config.toml
norm = "rmsnorm"
positions = "rope"
qk_norm = true
extras = ["some layers without positions", "some layers without attention", "local attention windows", "shifted keys", "gated attention", "exclusive self-attention", "capped logits"]
init_std_o = 0.0576
init_std_up = 0.0706
init_std_down = 0.0
decay_shape = "linear"
final_lr_fraction = 0.05
seq_len = 1024
Each number is 50 + 10 x the weight over the matrix's rms, rounded and kept within 0 to 99. Layers, rows and columns count from 0.

# layer 2 MLP down (transposed), 192x64, rms 0.122, rows 118-172, columns 0-63
58 50 44 70 52 52 40 65 43 52 71 36 47 61 33 47 61 40 59 49 45 41 51 36 55 45 47 47 51 68 59 43 52 44 49 40 31 49 39 62 60 38 43 50 45 27 49 37 49 61 68 44 51 47 49 40 56 61 56 66 53 48 53 56
59 49 48 40 62 52 47 49 48 47 43 45 44 50 54 62 51 55 58 47 43 58 39 51 53 57 40 47 57 47 47 65 54 53 33 50 56 39 55 55 49 62 38 58 47 52 56 53 42 50 59 60 55 61 53 57 49 53 53 52 52 35 38 55
45 48 52 49 54 49 55 49 46 52 43 55 47 48 50 54 47 49 45 56 56 57 51 51 46 47 47 50 57 52 48 47 55 46 47 53 56 46 53 47 50 52 54 52 48 52 50 47 61 49 49 50 51 50 57 54 45 50 51 61 63 58 52 44
65 45 57 46 41 57 68 66 58 60 41 46 57 69 60 50 38 46 40 36 58 50 51 48 36 55 43 44 59 60 24 46 43 42 51 38 37 57 60 51 49 34 43 42 64 65 47 57 56 42 54 71 41 52 44 50 45 48 46 57 58 70 34 38
54 49 51 50 52 54 56 50 50 46 52 50 52 48 49 49 51 46 48 48 47 49 49 56 48 49 49 49 48 45 48 54 45 51 47 51 50 48 53 51 51 50 55 48 50 51 52 52 51 51 51 53 56 49 54 54 50 48 51 47 49 52 48 46
59 50 57 56 51 55 47 65 53 43 54 44 43 56 37 53 50 51 44 42 48 52 57 53 45 46 48 51 49 52 57 52 36 56 43 53 46 52 57 46 46 47 49 39 54 47 65 55 59 54 47 51 44 47 52 42 51 51 51 63 53 48 53 52
49 59 46 52 44 44 50 60 46 53 47 43 50 40 37 40 40 48 60 57 51 42 41 51 67 60 69 59 39 45 48 60 52 50 51 51 53 47 50 53 39 43 55 50 47 45 54 51 42 54 54 46 58 44 56 50 58 57 45 51 41 49 56 32
52 55 61 59 61 36 40 45 55 60 51 53 47 48 38 45 43 51 60 54 47 46 53 53 56 50 50 49 36 49 54 62 41 41 40 49 43 54 58 39 52 54 48 48 64 49 58 50 66 50 54 62 39 54 63 66 40 48 40 52 54 46 51 53
52 46 49 57 48 56 50 48 57 46 47 48 47 48 45 41 54 46 48 45 39 51 46 57 46 51 53 50 47 52 49 53 52 48 55 55 46 52 53 53 63 57 48 52 48 45 51 44 51 43 57 51 48 50 51 59 52 50 51 45 45 46 57 49
41 56 54 47 44 40 64 53 59 60 51 55 45 57 49 49 37 49 56 57 53 41 59 59 48 47 58 55 38 58 52 49 62 50 41 38 44 47 44 49 50 47 51 63 46 51 46 47 54 55 45 49 46 41 42 33 60 37 47 45 50 64 53 55
75 55 63 59 34 20 59 59 71 50 55 26 54 46 47 98 13 44 65 37 14 48 90 68 40 83 57 29 25 53 45 86 89 37 54 45 40 18 11 57 52 21 77 61 70 52 22 54 56 46 85 83 49 48 61 45 68 48 50 50 70 42 54 55
50 62 60 50 52 48 44 40 55 59 40 43 58 49 56 43 47 51 56 40 49 63 56 61 49 45 47 50 48 46 53 46 62 56 53 56 33 46 56 48 53 45 48 53 55 60 37 48 56 44 45 39 53 47 56 56 51 52 55 61 45 52 54 44
39 52 49 52 56 55 47 55 51 42 43 51 53 56 48 60 54 44 52 57 42 52 42 62 56 51 42 38 46 50 44 51 40 61 49 55 52 37 42 49 48 47 54 50 45 43 40 44 61 50 53 52 46 47 53 49 54 42 54 59 46 53 52 40
47 46 46 65 52 42 54 47 51 44 54 63 51 64 50 46 60 34 33 57 49 34 41 55 45 32 47 53 29 44 49 44 53 40 53 48 61 54 53 37 44 63 53 64 55 70 38 49 53 41 60 29 61 45 42 38 48 30 46 55 43 58 53 49
63 46 55 46 45 34 69 59 55 48 50 39 57 45 52 59 37 63 72 39 40 46 37 60 59 48 39 44 45 40 56 53 55 58 47 49 46 48 42 43 64 42 71 52 58 41 57 48 41 52 56 43 57 66 64 60 58 41 40 62 60 47 46 62
54 54 53 50 53 49 52 53 53 53 52 50 53 54 51 46 45 49 50 43 44 44 46 49 51 55 51 51 50 50 39 39 47 53 60 43 41 49 51 48 51 53 57 47 54 56 47 44 61 55 49 59 52 53 51 57 51 53 54 44 47 60 51 48
59 37 51 48 57 52 52 58 50 41 53 62 67 52 63 41 38 43 38 63 39 52 48 55 44 54 46 48 45 42 58 44 55 36 44 53 51 38 68 46 50 33 43 47 54 43 59 40 55 41 44 45 55 54 44 69 44 57 38 32 62 60 53 37
42 49 49 51 52 52 59 55 46 50 46 47 48 37 49 49 45 45 48 62 43 49 57 51 52 45 52 41 46 48 40 45 60 51 55 49 52 42 34 58 48 49 49 57 46 42 59 52 46 58 50 55 44 54 63 55 41 44 54 51 48 64 57 41
48 45 51 51 48 58 48 54 48 47 45 46 44 49 49 57 52 50 43 54 55 50 50 51 45 54 51 55 50 49 43 53 52 50 48 44 51 45 51 55 47 50 48 48 58 50 52 46 49 56 58 53 57 49 48 49 55 48 41 57 51 51 54 53
50 52 49 42 56 54 45 45 52 62 59 38 39 52 55 57 55 42 50 43 31 53 42 66 44 49 36 61 42 49 48 45 50 59 53 52 48 60 46 41 53 57 37 58 47 62 36 58 61 46 49 71 53 38 49 59 37 64 43 53 60 37 44 56
43 58 54 63 56 36 40 51 51 42 49 57 57 54 47 53 50 52 46 51 34 59 51 56 58 60 57 41 48 34 57 40 48 37 54 53 45 62 61 54 45 28 36 47 49 52 50 44 50 65 50 40 63 68 36 38 59 49 58 61 56 43 50 54
53 47 48 61 39 51 39 45 44 55 48 45 37 40 55 52 44 52 48 40 58 52 60 46 44 47 47 48 51 62 59 49 45 50 44 47 53 58 51 43 52 49 44 55 62 55 49 56 42 51 48 53 40 47 59 45 52 54 66 54 63 55 56 50
38 38 65 56 47 49 55 37 52 45 68 57 48 50 61 39 49 43 42 57 29 57 56 60 59 48 50 60 41 39 56 60 61 43 45 49 44 34 47 55 43 46 44 47 56 47 45 36 51 54 55 57 55 64 47 49 55 45 49 41 58 49 45 45
47 57 44 48 55 46 50 41 39 52 51 56 58 45 50 61 42 53 37 56 56 52 56 42 53 50 49 50 51 56 48 63 46 48 44 46 53 54 53 44 45 41 59 56 60 61 48 59 53 55 49 56 49 43 54 54 47 55 46 64 54 43 45 52
50 46 45 46 51 50 61 31 42 68 56 59 33 51 69 44 46 58 61 39 42 48 52 56 54 42 47 48 40 53 59 57 56 39 56 51 39 54 55 54 56 43 58 48 57 56 58 50 57 60 72 50 62 43 56 45 57 37 45 43 65 48 39 42
50 47 58 50 47 58 53 52 48 59 45 55 56 60 49 53 51 56 49 46 49 39 54 58 58 58 58 57 49 46 47 55 53 47 52 33 39 52 49 51 44 47 51 57 48 56 51 51 46 58 51 51 52 48 65 48 50 47 61 52 60 62 53 55
49 54 58 56 52 59 51 50 56 46 51 52 50 57 59 42 53 44 53 45 51 44 36 44 47 60 52 39 55 42 49 65 53 51 44 51 47 46 56 52 50 57 53 48 49 58 45 51 55 44 49 55 50 53 54 45 48 51 48 46 63 51 46 45
53 41 48 38 55 51 64 61 60 61 52 53 51 42 51 48 48 50 49 48 37 45 46 57 47 52 37 51 43 41 42 45 45 48 49 61 42 53 54 54 51 44 46 59 54 47 31 46 46 42 53 62 54 53 53 49 53 59 48 62 43 48 46 54
38 49 54 49 46 46 47 41 52 58 51 52 53 48 52 47 55 47 52 49 47 50 50 66 49 50 49 44 45 56 52 47 54 47 44 45 52 47 57 47 66 50 47 55 45 49 48 35 55 45 52 54 51 51 57 45 51 55 54 48 52 41 41 59
41 25 55 48 40 51 38 59 60 68 70 83 48 47 59 13 31 35 61 58 51 31 52 51 38 36 61 43 58 46 46 56 61 43 67 42 56 44 43 42 35 34 56 43 64 23 57 81 58 52 57 50 66 73 48 73 74 40 80 77 62 32 33 44
54 51 55 51 64 38 50 54 55 56 50 54 40 42 62 51 45 54 51 50 50 63 45 51 60 44 47 53 57 46 45 45 50 53 50 55 61 61 46 49 57 51 48 43 41 61 42 51 67 43 50 40 51 43 54 51 52 54 64 48 50 44 43 42
36 60 94 53 21 57 42 40 54 62 67 32 22 66 39 47 64 56 57 56 38 43 51 77 54 31 15 67 86 70 44 71 39 63 66 36 51 62 84 45 78 54 75 81 72 79 32 00 50 66 75 58 35 37 59 61 20 35 14 45 52 54 62 79
37 44 61 61 51 61 65 41 45 48 57 43 54 42 53 48 51 44 50 54 40 42 38 50 50 50 51 46 47 49 50 63 48 52 50 40 40 54 52 48 56 54 51 49 55 56 39 58 59 55 39 53 57 50 44 66 47 53 58 56 47 53 52 53
40 53 65 52 54 56 41 38 56 58 36 41 43 47 47 50 48 39 54 65 58 49 50 53 54 44 50 53 49 36 55 44 47 49 42 53 50 32 46 45 47 57 45 63 50 46 60 47 58 31 44 46 51 43 58 56 41 66 58 35 50 50 40 57
56 56 48 60 52 44 60 59 42 39 51 50 45 47 50 58 45 45 61 54 42 49 58 45 46 49 49 59 57 56 49 41 48 49 64 57 45 54 50 56 53 43 53 44 49 51 52 53 48 46 58 57 61 45 46 52 61 50 49 42 53 52 41 49
47 32 52 52 47 38 57 46 59 51 59 47 48 56 48 66 56 53 44 44 51 36 53 50 59 38 51 51 40 39 61 48 46 53 45 56 46 48 55 50 50 46 49 44 64 62 49 55 52 67 50 56 58 46 48 55 43 44 55 44 41 50 42 45
49 56 55 53 48 52 52 54 58 45 50 55 45 48 40 52 70 41 39 51 49 46 37 61 48 51 43 40 51 52 46 63 52 50 40 45 34 58 56 44 50 41 45 57 59 53 50 64 50 59 57 58 49 40 50 40 56 52 52 54 57 54 43 52
56 40 55 42 50 54 57 52 53 49 53 48 43 37 46 48 47 58 50 57 58 66 52 62 50 42 64 50 38 56 44 50 50 38 66 55 40 45 26 56 54 56 62 45 51 53 48 34 47 49 37 49 58 48 55 52 47 48 48 61 49 36 62 47
38 38 60 49 56 48 47 47 52 52 52 52 55 49 55 53 54 53 47 54 44 41 45 45 45 51 47 50 48 46 49 51 45 58 41 57 53 50 48 48 42 63 45 44 54 49 54 56 49 54 50 55 59 54 53 51 43 41 47 54 53 51 42 44
48 48 47 47 46 56 54 57 58 47 56 60 42 49 39 44 56 51 54 43 48 44 54 49 60 57 49 44 48 49 46 58 47 42 47 48 48 36 47 53 53 47 51 57 55 63 44 47 56 60 44 64 48 58 49 48 46 36 54 52 54 54 45 52
51 57 50 48 47 59 65 51 59 54 58 58 33 58 55 45 53 68 31 46 47 62 47 49 60 62 47 28 34 57 45 59 37 60 37 45 44 42 56 54 58 49 62 47 60 54 51 56 41 44 47 30 62 64 54 50 42 51 52 48 71 46 60 44
42 50 58 49 58 51 52 61 49 56 39 43 44 56 52 55 46 51 55 49 50 58 45 49 51 47 49 43 42 52 43 46 55 46 50 39 61 49 57 49 54 62 41 47 54 53 53 50 55 60 49 47 58 45 27 53 60 45 49 38 56 52 50 39
49 49 43 50 49 52 51 59 43 49 52 44 50 52 61 56 58 56 56 42 46 58 48 53 53 57 44 44 49 47 62 57 49 47 50 38 42 47 57 56 36 53 50 46 56 43 46 39 51 48 49 46 45 49 50 46 48 55 45 42 42 46 49 51
61 59 40 48 30 62 39 76 48 23 82 81 58 61 41 61 40 56 48 67 41 72 59 46 56 43 47 36 54 41 47 61 50 42 39 42 57 62 64 59 45 53 53 45 43 76 32 35 45 86 54 71 52 47 39 45 44 41 06 17 75 56 46 53
57 44 52 48 55 54 39 46 50 49 50 60 52 60 43 57 52 50 40 51 52 45 50 62 53 60 43 49 47 36 67 55 59 64 47 49 59 50 38 58 42 57 48 48 51 47 47 46 47 47 42 39 54 53 31 45 59 39 42 49 56 51 54 39
48 49 54 50 53 49 48 47 47 50 52 42 49 46 47 59 43 56 42 52 49 46 50 43 51 40 46 48 50 55 47 44 51 58 46 43 49 48 41 51 48 45 54 53 49 54 50 39 46 50 44 54 45 56 59 43 52 47 46 53 53 52 54 55
49 55 56 53 58 48 49 48 43 49 53 55 54 36 51 53 51 42 55 53 52 50 50 57 53 47 45 41 41 50 55 41 60 63 52 51 55 48 46 60 36 45 53 48 46 46 51 38 53 49 46 54 53 52 55 55 50 58 40 56 55 47 47 55
55 50 50 57 33 26 53 55 26 41 46 39 43 51 55 47 46 52 51 45 45 47 45 66 60 30 61 40 23 41 42 47 35 62 54 50 52 45 58 62 40 49 62 39 69 54 50 54 52 68 34 60 53 53 49 67 54 46 68 39 61 43 50 51
42 57 43 43 39 59 51 67 48 47 36 48 44 45 36 37 45 60 52 49 45 52 60 45 48 53 51 50 45 53 46 42 46 58 56 58 48 48 57 43 39 53 51 52 57 43 57 52 67 66 40 55 54 52 46 51 61 43 49 47 52 39 39 52
47 43 53 32 52 51 63 60 46 54 46 46 53 43 53 54 56 50 45 35 52 45 46 57 51 46 54 44 52 48 47 49 52 54 41 42 41 47 45 54 48 49 51 50 52 54 48 43 60 45 40 42 48 55 47 50 55 59 59 41 48 43 46 35
69 57 57 53 49 60 43 60 50 53 67 63 51 28 48 46 31 45 64 46 48 56 49 67 50 56 59 43 61 52 35 43 60 50 42 46 58 51 52 49 35 57 45 46 36 48 43 49 61 66 43 52 51 57 54 38 59 47 44 49 53 50 56 58
51 55 56 49 52 52 49 52 53 42 46 57 47 56 49 46 50 56 50 51 47 47 44 55 67 53 51 42 45 42 32 45 47 49 61 48 62 40 40 51 49 51 48 47 35 50 42 47 56 49 44 49 53 52 61 41 48 60 38 46 63 65 46 37
63 47 82 36 46 27 46 89 98 28 65 82 73 19 68 27 65 23 48 46 43 36 38 77 43 56 69 00 19 34 60 64 82 21 45 67 62 55 50 83 52 50 45 60 60 54 51 40 32 43 60 81 65 57 45 74 25 45 09 77 83 66 30 73
51 52 54 53 49 49 38 36 44 44 57 54 56 57 49 65 50 34 53 54 25 43 37 58 55 47 50 60 53 50 55 53 44 44 50 55 33 36 44 49 42 55 48 36 44 55 43 47 60 38 39 61 42 43 53 51 46 50 49 49 61 61 29 54
46 53 59 28 44 40 80 51 43 27 99 46 48 44 37 43 48 62 44 40 28 49 44 67 35 58 45 59 25 45 47 46 88 38 29 73 15 45 27 51 36 40 64 44 60 58 55 66 63 47 62 66 52 67 37 48 61 78 79 49 42 48 76 34
# layer 2 MLP up, 192x64, rms 0.501, rows 119-172, columns 0-63
45 45 48 54 57 49 37 52 53 46 47 59 53 31 39 66 63 46 48 55 62 59 53 28 42 58 54 58 69 47 55 56 52 58 56 46 49 55 55 65 62 53 53 54 42 48 48 62 47 47 37 40 43 48 56 47 45 44 43 57 31 53 53 38
70 54 42 44 51 49 48 42 42 59 30 57 65 50 42 54 59 60 47 52 69 60 61 38 56 65 63 58 64 43 70 40 55 52 45 50 75 46 53 47 47 53 59 41 37 32 52 61 43 54 53 55 42 48 55 50 42 52 66 49 33 51 52 55
58 66 38 50 47 31 51 42 37 51 40 49 80 34 38 62 64 47 53 53 57 50 49 60 53 53 60 62 63 44 52 32 44 58 58 55 66 26 45 65 67 62 36 44 39 41 81 57 45 67 33 32 44 42 40 42 58 64 49 44 43 50 42 35
60 51 36 45 47 46 50 45 36 62 46 58 59 46 45 66 61 46 48 61 61 63 59 53 40 58 46 56 59 53 39 37 37 54 58 49 60 59 51 47 55 58 47 55 42 50 55 47 40 45 43 47 37 61 36 43 51 50 53 55 43 50 43 41
56 46 51 56 51 36 44 48 47 54 58 68 51 53 47 63 57 46 47 70 56 54 63 54 44 50 55 66 71 60 41 48 19 60 46 67 69 54 64 49 50 62 50 45 34 35 53 59 65 66 24 33 44 35 51 47 43 61 50 47 34 45 55 57
53 74 48 52 46 27 37 34 43 50 38 62 73 48 40 70 48 52 42 59 59 45 60 30 34 42 46 58 64 54 61 46 43 58 70 46 59 57 53 53 62 58 31 36 50 31 52 82 55 54 41 46 37 36 35 40 52 63 52 65 44 46 40 42
45 54 39 45 44 46 51 51 30 56 56 42 80 37 46 54 56 55 55 48 70 51 53 35 40 42 55 46 58 51 46 43 49 66 51 56 65 48 50 55 59 59 61 49 36 39 66 47 45 54 54 41 29 48 53 61 51 63 58 46 37 36 41 52
51 35 48 55 41 35 52 28 45 58 36 44 67 50 59 46 44 65 51 63 65 57 54 43 57 78 63 67 58 40 33 48 48 48 57 39 78 62 60 46 61 59 48 45 32 40 49 45 59 52 47 47 37 37 28 60 48 44 59 57 14 65 27 32
63 66 46 53 59 51 54 61 49 69 41 52 63 32 38 52 79 46 38 62 74 53 57 33 48 65 53 49 60 51 54 52 32 65 47 52 64 50 33 51 72 57 48 50 38 38 70 51 52 39 60 45 49 47 54 52 48 57 31 37 25 42 33 45
52 52 48 56 50 34 45 45 41 53 59 53 56 44 56 52 59 47 62 53 53 48 57 52 48 57 60 53 65 60 56 51 35 49 45 48 49 54 48 39 52 59 47 55 47 39 63 48 49 48 55 54 46 51 49 43 52 55 64 50 51 49 50 48
65 51 38 66 49 29 45 31 33 63 33 48 53 41 49 51 64 54 61 72 52 39 66 41 50 48 57 71 66 63 42 41 49 60 43 69 61 43 69 49 57 64 62 46 47 43 56 61 55 63 55 30 48 55 31 46 60 58 58 54 48 44 45 32
65 61 49 49 51 38 42 53 41 58 55 36 59 37 59 54 51 57 47 54 60 49 49 36 37 50 62 41 63 57 39 48 32 68 54 57 67 50 58 50 62 72 31 46 45 35 74 68 56 53 44 40 49 44 54 40 57 67 50 48 47 35 40 51
41 46 58 55 40 37 41 50 40 52 37 53 57 46 48 68 55 58 55 88 60 49 42 36 33 56 56 67 68 49 51 62 17 57 46 30 64 49 41 45 65 71 53 33 39 38 56 76 46 40 36 48 32 50 59 45 48 35 62 42 32 49 49 53
48 46 44 48 51 42 42 56 55 51 38 54 71 46 51 50 55 53 41 47 65 64 50 49 49 59 51 54 54 47 39 52 49 45 48 47 69 55 54 49 44 64 50 47 30 40 65 60 59 58 48 34 40 49 52 50 42 54 65 44 40 52 51 48
57 49 45 50 48 51 43 50 41 57 50 49 46 49 46 57 63 54 46 62 56 58 57 49 48 73 57 61 45 47 58 58 44 59 56 48 64 52 49 41 58 53 39 43 37 47 60 48 54 46 58 40 37 44 44 56 47 58 52 61 24 48 53 47
47 50 39 65 46 47 62 38 51 71 44 55 76 23 43 50 48 60 59 58 60 49 59 31 49 70 73 61 62 55 52 54 29 63 49 55 49 48 74 59 56 56 42 55 40 55 67 56 34 42 60 34 50 43 55 48 60 63 53 27 42 51 48 44
54 53 36 54 40 52 30 39 56 43 34 50 57 47 45 49 66 46 45 68 45 65 55 22 35 46 54 61 59 53 37 43 53 55 61 50 61 39 35 45 51 73 48 50 07 40 54 56 47 43 58 35 41 47 28 37 35 67 47 62 30 50 52 41
64 53 58 43 43 37 47 28 49 65 41 44 61 45 31 48 66 52 54 46 64 59 60 53 48 62 56 52 55 49 50 34 38 58 60 42 54 54 52 50 63 59 45 41 38 50 39 57 60 53 39 44 39 44 34 38 50 58 52 44 34 56 53 48
48 45 40 66 46 64 51 41 55 54 39 50 55 34 51 51 51 51 42 58 61 55 69 39 31 50 58 64 73 63 39 42 36 66 50 56 64 52 43 45 44 63 34 44 40 33 51 57 60 33 52 17 33 46 41 41 63 49 52 46 35 49 40 50
54 55 31 52 63 55 56 42 42 52 42 45 58 36 34 55 50 53 42 66 60 40 66 56 41 52 56 57 72 50 56 42 49 62 51 49 76 50 48 44 51 66 45 48 30 42 50 52 51 57 29 39 42 46 48 45 36 55 55 52 39 45 49 45
69 71 42 39 32 29 43 59 51 39 45 43 62 35 56 50 55 66 56 61 53 68 64 27 53 64 47 53 61 46 57 53 27 66 37 50 67 57 50 48 52 55 47 40 59 50 68 71 50 54 46 34 32 49 22 46 39 59 48 34 43 64 39 33
61 64 36 56 53 42 39 24 34 64 37 63 53 38 44 48 59 53 49 54 68 60 57 49 30 49 56 53 67 41 45 41 47 48 50 56 53 53 47 42 55 59 53 45 33 29 67 43 50 53 38 47 36 61 30 47 60 51 57 41 35 52 63 33
60 51 45 52 51 44 44 57 50 57 42 49 73 44 46 61 53 44 44 74 66 44 58 43 46 50 51 60 56 46 34 39 43 51 50 55 63 55 59 50 50 68 53 47 24 54 62 30 49 48 45 35 16 38 50 49 43 55 64 32 38 43 25 55
37 51 37 46 47 46 43 50 43 56 47 43 59 40 50 60 54 32 44 62 63 55 55 36 38 49 67 59 62 56 53 46 28 52 56 50 61 57 51 62 46 63 43 50 31 35 50 57 45 40 52 51 35 59 46 58 51 63 72 45 41 41 40 50
55 47 44 45 45 51 31 36 38 57 52 49 71 41 33 61 61 35 53 46 55 67 59 30 58 60 66 62 52 53 54 49 30 69 52 44 49 57 50 32 45 66 47 64 23 42 75 45 49 45 42 36 42 44 50 53 36 60 55 49 47 32 58 48
49 44 34 34 39 51 58 44 52 64 48 50 64 30 40 71 65 40 50 60 66 58 55 39 37 62 50 58 67 49 50 62 47 61 54 51 71 50 66 46 61 59 45 45 40 47 55 67 58 51 45 39 55 43 45 56 46 51 55 41 47 36 47 45
60 50 37 55 48 33 63 32 63 60 44 60 80 33 52 54 61 54 50 42 53 53 60 40 40 60 51 65 54 45 53 49 47 67 52 30 70 64 47 44 55 52 49 58 23 46 59 51 47 55 31 37 37 44 57 42 56 55 46 35 46 32 47 45
50 69 36 51 42 50 54 38 50 69 41 53 61 36 47 58 53 56 47 65 42 57 55 25 38 51 75 67 70 46 62 49 35 64 65 61 54 51 49 53 48 45 51 51 42 35 60 50 43 35 57 42 32 41 37 46 38 51 33 36 27 43 48 38
48 50 46 50 40 44 54 50 54 46 49 57 52 43 57 52 44 50 42 52 47 55 45 52 58 55 56 64 64 47 47 56 55 48 52 44 54 51 48 50 56 59 42 55 43 51 63 45 47 51 46 46 48 41 46 50 50 58 53 45 51 46 53 53
51 45 45 44 44 44 51 47 37 46 35 46 85 31 63 54 59 43 58 52 50 56 63 37 61 52 65 57 49 50 42 50 51 64 47 34 68 42 58 58 63 71 38 34 26 42 67 52 61 55 39 48 45 51 45 48 35 48 47 38 17 51 43 42
53 45 52 51 44 30 54 41 46 57 54 37 50 51 53 48 47 37 44 52 56 52 48 54 50 53 55 53 57 55 50 57 44 59 51 55 52 48 58 53 50 48 47 53 50 44 62 59 46 43 52 47 46 50 48 40 62 43 55 44 41 56 59 34
40 60 36 60 55 37 37 43 45 58 55 34 81 28 48 71 61 43 59 53 69 54 51 51 43 56 63 52 66 48 45 45 23 57 69 40 57 38 58 52 53 58 55 53 27 48 69 64 40 28 53 37 28 42 35 55 37 51 41 35 45 39 58 41
57 59 45 56 43 57 53 50 49 75 40 48 70 36 49 61 68 63 44 52 55 66 54 23 49 51 52 64 41 50 50 27 36 56 54 49 70 59 54 50 61 50 55 45 26 49 51 38 62 46 46 49 30 44 37 45 41 56 44 40 46 60 48 50
56 51 33 46 51 47 52 67 37 66 43 53 65 43 46 59 50 48 21 53 53 68 72 30 59 61 64 60 56 48 41 60 41 46 55 41 71 50 46 43 53 60 45 59 38 48 60 51 50 51 48 46 26 49 44 59 51 49 51 52 39 57 37 53
55 55 47 59 53 46 44 35 53 67 39 49 69 40 40 53 60 59 43 54 48 59 57 37 39 42 49 59 58 52 50 25 37 60 42 53 60 49 54 58 54 65 55 39 37 39 56 66 50 51 48 35 50 43 47 58 40 65 49 39 42 53 31 44
68 66 49 48 70 43 51 31 49 50 53 57 61 51 45 79 75 64 53 65 65 69 75 46 38 70 70 78 66 40 45 70 42 57 73 56 72 58 56 58 56 70 40 44 34 45 66 60 60 37 60 42 48 41 51 33 57 40 65 58 35 45 44 58
50 41 38 58 57 50 38 46 54 58 53 50 59 54 40 71 66 56 45 49 58 48 60 25 28 59 52 60 59 52 60 42 46 50 64 54 66 53 50 40 62 52 39 32 28 49 70 72 49 72 47 36 28 61 46 32 41 62 51 47 44 42 32 44
41 54 54 47 39 47 45 51 50 55 40 52 76 32 42 55 53 51 61 56 51 54 53 47 46 51 54 61 65 45 54 53 35 60 48 52 49 56 44 46 48 72 47 37 40 46 63 52 49 52 47 37 41 52 47 39 46 35 56 41 40 45 42 47
57 44 42 54 36 50 41 51 43 66 41 42 60 50 57 49 47 49 55 56 45 61 46 35 35 64 60 58 54 42 50 34 25 61 54 53 60 67 59 38 55 72 59 48 40 35 73 49 61 55 49 42 44 50 47 51 44 51 41 42 29 37 54 40
62 46 48 20 63 48 54 44 41 56 39 35 63 35 44 61 55 43 52 54 61 53 32 28 34 60 54 57 62 53 35 39 33 61 49 61 74 64 67 47 67 63 44 51 48 38 79 45 36 38 55 42 37 55 40 48 39 51 57 47 44 40 48 57
57 50 55 52 51 50 41 44 48 52 57 42 55 53 51 61 61 56 46 67 79 54 61 40 34 54 60 61 68 39 50 54 28 44 43 51 56 62 56 52 67 70 41 48 33 50 51 66 49 38 45 45 36 38 42 43 47 51 50 46 39 54 46 49
54 64 45 34 48 33 46 63 44 51 33 52 60 36 53 49 47 57 30 68 54 63 68 43 44 56 57 67 72 51 40 51 52 55 63 50 59 44 57 56 61 55 45 50 40 25 60 59 49 48 42 62 24 38 50 36 47 64 62 40 36 46 39 36
59 61 53 51 44 41 54 47 51 42 52 49 57 40 52 42 51 45 49 57 51 48 51 46 42 48 53 54 57 51 54 50 41 61 43 45 54 47 47 52 70 48 52 54 50 52 66 54 46 46 55 39 50 52 45 45 54 59 46 51 48 49 56 54
42 31 39 46 57 39 38 35 37 55 41 45 74 32 40 49 58 48 55 51 53 57 51 30 46 48 55 65 47 30 48 43 49 59 42 47 59 57 44 53 60 57 44 37 33 37 50 47 65 52 59 46 53 39 46 47 32 68 57 55 16 43 54 44
59 48 37 58 37 49 34 55 40 47 47 44 70 46 40 52 58 49 52 46 56 41 48 43 34 45 43 58 65 50 51 50 40 61 47 62 53 59 51 42 54 47 56 45 32 44 55 67 44 43 51 38 31 35 36 43 60 54 47 34 45 43 51 47
48 48 36 50 37 45 43 46 60 57 35 53 75 39 55 61 57 61 52 62 64 60 54 34 35 50 50 65 61 50 55 47 33 64 48 73 56 62 48 41 62 64 51 49 26 42 61 53 69 61 46 53 26 42 51 45 48 66 47 64 49 42 54 56
54 44 42 43 50 48 39 47 42 48 29 45 70 45 48 63 50 51 51 74 49 55 50 45 59 50 70 53 63 57 58 54 41 56 46 52 49 59 58 53 58 55 51 59 43 39 58 65 47 44 49 51 34 40 50 41 45 51 47 45 37 42 49 44
66 62 43 55 43 44 35 46 56 48 49 62 62 30 24 59 58 54 44 44 54 53 70 42 34 62 52 73 64 63 46 31 20 54 68 43 69 42 46 45 52 68 60 42 30 52 49 63 33 53 42 54 34 44 47 47 44 49 51 52 31 48 61 67
45 55 26 53 54 52 35 40 43 72 65 54 57 50 55 68 67 46 42 60 51 47 65 27 51 45 71 64 52 55 56 48 39 62 51 48 68 62 58 50 61 53 62 36 24 26 53 53 33 60 65 58 30 45 37 58 42 52 42 47 39 49 47 52
60 51 34 48 42 39 45 42 48 65 48 59 60 44 46 72 46 55 50 57 75 62 52 40 55 37 54 60 71 50 52 49 38 60 64 68 60 48 51 41 50 62 53 38 36 42 70 69 34 51 39 40 50 44 54 35 45 61 60 53 31 55 43 66
61 52 45 54 61 35 59 40 39 76 49 57 72 32 52 62 48 52 59 82 66 59 61 46 52 57 63 54 53 49 51 42 36 73 75 42 64 52 51 45 34 59 49 47 32 52 59 60 40 38 55 33 45 38 41 47 42 49 58 50 33 36 45 44
48 41 49 41 47 41 50 42 58 55 47 62 59 43 57 55 49 51 41 51 39 51 55 41 45 48 50 50 49 54 55 57 37 67 48 52 58 45 50 40 56 55 51 44 41 50 53 50 45 45 46 51 49 43 43 47 64 61 59 50 49 41 61 47
62 37 52 80 54 19 46 45 50 75 53 48 59 42 35 58 54 65 42 72 53 56 66 44 39 60 56 64 59 55 56 34 40 54 54 42 71 73 69 42 44 67 44 46 27 43 51 57 49 53 27 48 51 55 69 42 52 53 60 60 42 44 46 41
49 51 52 50 50 50 60 44 47 43 54 47 55 50 60 49 52 44 34 56 46 54 56 42 43 53 57 55 55 53 45 54 48 50 44 54 65 49 50 51 58 57 53 48 58 46 53 57 51 49 46 49 46 55 42 46 40 59 54 40 51 45 57 47